{
  "num_hidden_layers": 9,
  "hidden_size": 320,
  "head_dim": 64,
  "intermediate_size": 1280,
  "hidden_act": "quick_gelu",
  "norm_eps": 1e-05,
  "tie_word_embeddings": false,
  "init_std_qkv": 0.0435,
  "init_std_o": 0.0103,
  "init_std_down": 0.00513,
  "max_grad_norm": 0.5,
  "decay_fraction": 0.689,
  "decay_shape": "linear",
  "max_steps": 4439
}
Each number is 128 + 24 x the weight over its row's rms, rounded and kept within 0 to 255. Layers, rows and columns count from 0. Numbers have three digits each. The size before them is the row's rms in percent of the matrix's.

# layer 4 attention key, 64x320, rms 0.0428, rows 0-63, columns 192-255
125:136081131140156112151122135100097172134130088123120134110120130128116137178128177161159173172125136118106115154149119143130088085153138150129128137097129153181093140144128116114150088127138101
079:135116118129155161164145093117089156162123127121119112120130123113126138183127168143118134161112141148132125159172118154159082120163087123140115134106124135161133120129143113119183094172136129
078:145138156102150167110114104133171101136141128101143115154126120122141131126146101138082097101151120115136118099110140113125119139131101136123146105154076122124156137097128145146104145119146167
083:113088134154125125165113150099096160143131098132137122110114140120114137159118182155117142167118153121127098131143087147136078076145158168144114126092122143184107160130102104125150103104124109
079:118158122120120110135111137115185108127154132096167126179134111147118155080153066135120124081105100111099123125114128105091168190097130116098133106162110107093162151108110131127083147143175184
075:124122138118144137086155118117146104117125130134105090119153106169133066088078108131136132136156131125133179101086164096084172155132126108170160131142181097093123094133157135161103148134116132
109:146154132131102112115116135109129076083126133109130174089117102103135143100136114135163109128099119127118128095122121112144146155097151139089107099139127135092099136120166088134115137112152115
078:146128098120121114118127107135140133142138122099140143103103128139112132151125115120147131128116139143171160148080147133117127098141127115132126109103193091146141077162102149137107122112113114
105:096131126132101145175102141118140120083149098119109130132090114136134130145153152141138199137101145136140082139158109102118099107152152151093106095099137111145162111144100104109131106109131102
110:128165151131113136153106137120134113121105134117153197105101124109143141102088117155113145122108113128157101165141110122139126121135114122125132108113076164146121157124156108066120120113118129
093:072131113102136103149132159137155132096136112121114137099122052102135130149158097126151109149180160118118127075097108086099125140093145119219139096153129107158106156119143121125146117146140105
093:116140169143155142136108110137119101082113153152135129140084150129114126135095133171132102141158085132110147148117129119138133117139111123120164138114186132174130092157080160161192103130127112
104:125129145096139094123097161092108115091108137137161106118107157133131126137135123151111147135131112101145157140111129121131138139123129161122117151149108171118113147063137120150100085121175130
096:101074082129129121122133063089132127150095173159133120139116116123138077133119157129155148117131172127138122093111119108109127122141122124196156104122153111148113119173141102150172117124138132
146:120158127109116135078148139136136104115118153125127164156126115158150128097088058115111117129121127120138133131098133092116146153116145124116141139146131095088150099120144162111060158100128169
097:157138088124129127105118100161138133167160121106144110137143130150151098133130109102184142149121122153073153149115137139093144158153142149143148125100133131096126072144102142146120131110132098
109:093125108170115140142172129102154107140140106159140143115091125144123096137106127135133130090128081090159120138118135108136102168093120147131164087148127147149142135109125141133101119144123099
103:086110127181148206098158098188123160121082135121112127108172135146079115126149125132082105138141117096137116129119128122115117114189132105091138119129154119096099116097106102107138147120136134
057:143147153096112103101065140135103125135108139117105084129111146129133112112124127096170146124117147132110156132105113125114171136127133126130124159151169164086096093157135102134133119128147112
089:132112138117167106122125106119094108116124212180144152099111108084157121134164110101155134132140170136141150109129122132120151149096090117171112099130135126133119135135156102152154096156108122
046:104164110116121145093160119133119121117117173094167094123122112186133135110121112110121126123102103124118157154149119100124153116095082119148152155112122123127138123113134126121143159117126128
086:137114114149115129110112138135142113115145108140161122125158122147116112103149111108167145091134086110130131141100159084085116167143122155149141118188121166091133134136127139145113152133106148
111:122119105129138108146101119078131128150154105143116093103085156131144119134133172130149130226118125111129101151149111141109123118118122124133121125083154096141162140140144140107140105117083104
102:147090109104126138162110098082108154148145127154140159146118131142128139150134177140160138113127107082138120151116104133097107132132179142140117113101120137184115120144110130134153094099121105
100:133136124165128157145111116126063059120163165134119141144129122157128111142112116140112121150139104150115114120115169091122146165108125125108181112134146165099108100102133095121106134111128139
111:121108095129179113084133047114121137106097133117152100148111181086142111117128131128125120165162123109125146139145121124124148076120123126130149145135138135149093152113104155088115106117139108
099:142118139107113160135139127139107086119143123083116119134131120163122155089114140114111114103103117122137130126159109132148132111093106133122118154120124139137154132067134134128104132105150159
087:100096125160132129165128145081136141157129108139111155145109134109122086160140120135133128117134151139072147124141135139111080121134183134106145119116158164183109110142103121128137130121140096
098:129155129141122113121130142176144104110126122127134109090148163125135115120142129100136147069100068104098119121114120124092133094143086147141135158171135125100128109113156119139126090147189118
098:115103103136125197116156147157136129093152125117100092140142122144112152102124120114085125150120152107093139145139147130102128122144163136127136130108130115121138121082132180112121151131139119
106:072157111129119153123101160135099116103163124144107102122142132178084132101147132113117158174151091142088144164130180130112137144138106161131114141148136161153134103098111091116133139145151127
085:102129105126148119127134108077095133132127083133079152125131114101167135149157131137125114115130183161148092099173087141141127112116090099142102146146132117146121150121140071107171128117163100
091:140153129125099123086148146132154094123138144132136145159163090142138104090117088105122104078126089111164137098082125095122165171091125112126131116141117097079126120109155179141101168104111134
083:122089154143139108139121142109096159141115108134116134106125146122108151151147149133151166159093143121072147154138121166132121102157125160104120121064142133136092131146109118123149108128136106
075:147105129130156126160127125106096161143136103133129124099113143125102136173130178147125145173104127124128133164160097148146099095152117152136114133099106141172113147124136126116164087138156100
090:126098100140121096100162136150170106122123091123086120124123108176133107113113099129167144146118144137128121106131158133081115116147162165140112130144177120133164100116145102141084140137105127
084:162117117115102131133132131123136131182161106122081140145112148119178150125145120132078129107103077122146132121161107095159119137130135147059125152125085159107167155106093127138120113094154149
094:139156113092130156124102143135138145133134149149160161130151116128153150110141092119140129095153089106138120111154122148137158173118070112107125141148080121098145149115147126129095112114159186
085:156151130121076107146118119150153130130165097124132152114091118124103123096093131145138155096108084134144113145140127075128126138130152132102136127159138154134152134152099157134130112103123153
089:122146098114133139132156108125139163137140153110174122118128119140149111113084141116132125113141151144152113131125119208101099100135136150183148104113150136172122141160121125149144147140152106
072:158131139098089135110143107113146107122151117102098118142150101138112131095102108137149117080132094108134121074097148086077172152126133113157133100171161117095128128126150136157109130127150162
094:130131098136093188173105136115130146093128129115145160149136103069114155140139135140123103110129151139167111141146158147153049134093141102178119135179101144169117179117132132154141117138136159
101:168127162146114114118151122140115123155138209174147128150135114119144121137114126094121121160135137146111191152135150121156097117130123077119119135103134112122135106139148136127117110122155143
104:117134109137124132130107145077143107116127139104158172146154071119151139124141094117139103077141138140101152120101138129139103138122169147157149100171133139154138137166120156143113154121134120
088:140115167130093129143066147110141143097132086130138161152126139085143126162186163154136140141137137113121134074127111110141100102134140161120125129123098135123126168114118104132156100128149142
095:156134089106079090129161129059159138150112114129137118133130128133143146111095068176104127157146141124109132132149167113123140176134126065119163148161112115108116130123139082104134141131174118
051:122170115158119123100122161202128120107142096137102148129095144134134119087120073112137099123136095103125113149112148114132154140100146104132134085175148108109114127140159148119097115138103121
103:148123136133127100117160114158113153160109160155176152135125103135075168103141102132157112118127109085179116144118118154109182117134144117110123133159123120119116116121126143091110136125161100
092:130133159134128104130129110128140117113107147190177122105120128129103136113095145135185136143190111143157139165077126124120140153161145130157144123155128148119146128155132159159124141077127080
102:110118156174148109120148110129145127105150133132141105124129082099115138121103155106134139121147170135154103145117136071119132095153140109142081128156136064132168096072176100152147160091093121
126:110095142149160115147145113125083151151152116130110144123110142112126125140120209165118091187134130141146114130175106157157100097107132116139103127108121144162119156125145115123163139158106090
086:134159143092137131123099116110128133125134115148094098129127174120114163120116122134098105163112103145105141100140124166163171141119105101096109174147123144124124159110094127151145123130162150
257:144178106123108126087141140135160086113122148144147129132142101128143107078125075101121087093142099115149127087098125114110168189089094104151124117163132088075154115135157156160098132135124128
088:133099128115146107145139143132106157152148075160128174098096171074089150141137155134142152119130139112105082144173129145135103105127144141097110107120124132146119152133123130109133096096108088
085:147171135117131124123173116150141112129117127117148119112101115115131170098124127142075096097117104108182101138148119123127150147090097125135142139156115113122107168087147131132100152148121120
101:133082115133065100132157106162159138140089210153126103179117141153129152138184114119111123104125135082159145111134151144127151136135125148121135113116132121100122131093093109179128138164144136
099:108106155136109120161107157129067117122135112114130135113084116120086107135142138120163112105112107146097104191164129124137084146151153150127114129094127118137157100135091143104130120116099151
106:151160154153141112174114103114148135119137146103127116141108135126067142128116125149118088143147072124168130151146132087127130132116132108124208127133136130099135130131128152146100147135072175
113:157084161120125118161130154078121132100105115115189167104146149097125146152167106149144131095154128112175122089120149147133117134135153126130094139191124041117097161141150159109129135102140136
089:138150170123093111137136139151085080160129118137098118107127171151165130113198128115119188117118129146075132118125136091151155092087100138094144147112141123066054121111138106119110170127150123
101:141141113114109110129101130122135157137077092133124137119134163142110091164146128097145105117138178135169106106088124164126108157163144142114124134132112133121161067127121081126171147125122136
104:153133158135105130142109173117100094102111183119153156118149089117119136134133100122107102103157125134099147110120132106148105099135129158108142123137131161144089132108146109136131119109149114
105:163110115131137109134123138132105116174115144182130121146110121165171106161138122116143154111101167127105132135123142160108143166162124165136111115137121160153129159144096135120138109177130111
097:095141154130167071095156090121086115193100134129110132157105120075100111113115149154133156066117097162109136131128089113155128140128112118135127127135129123164115087172114157129079105107121097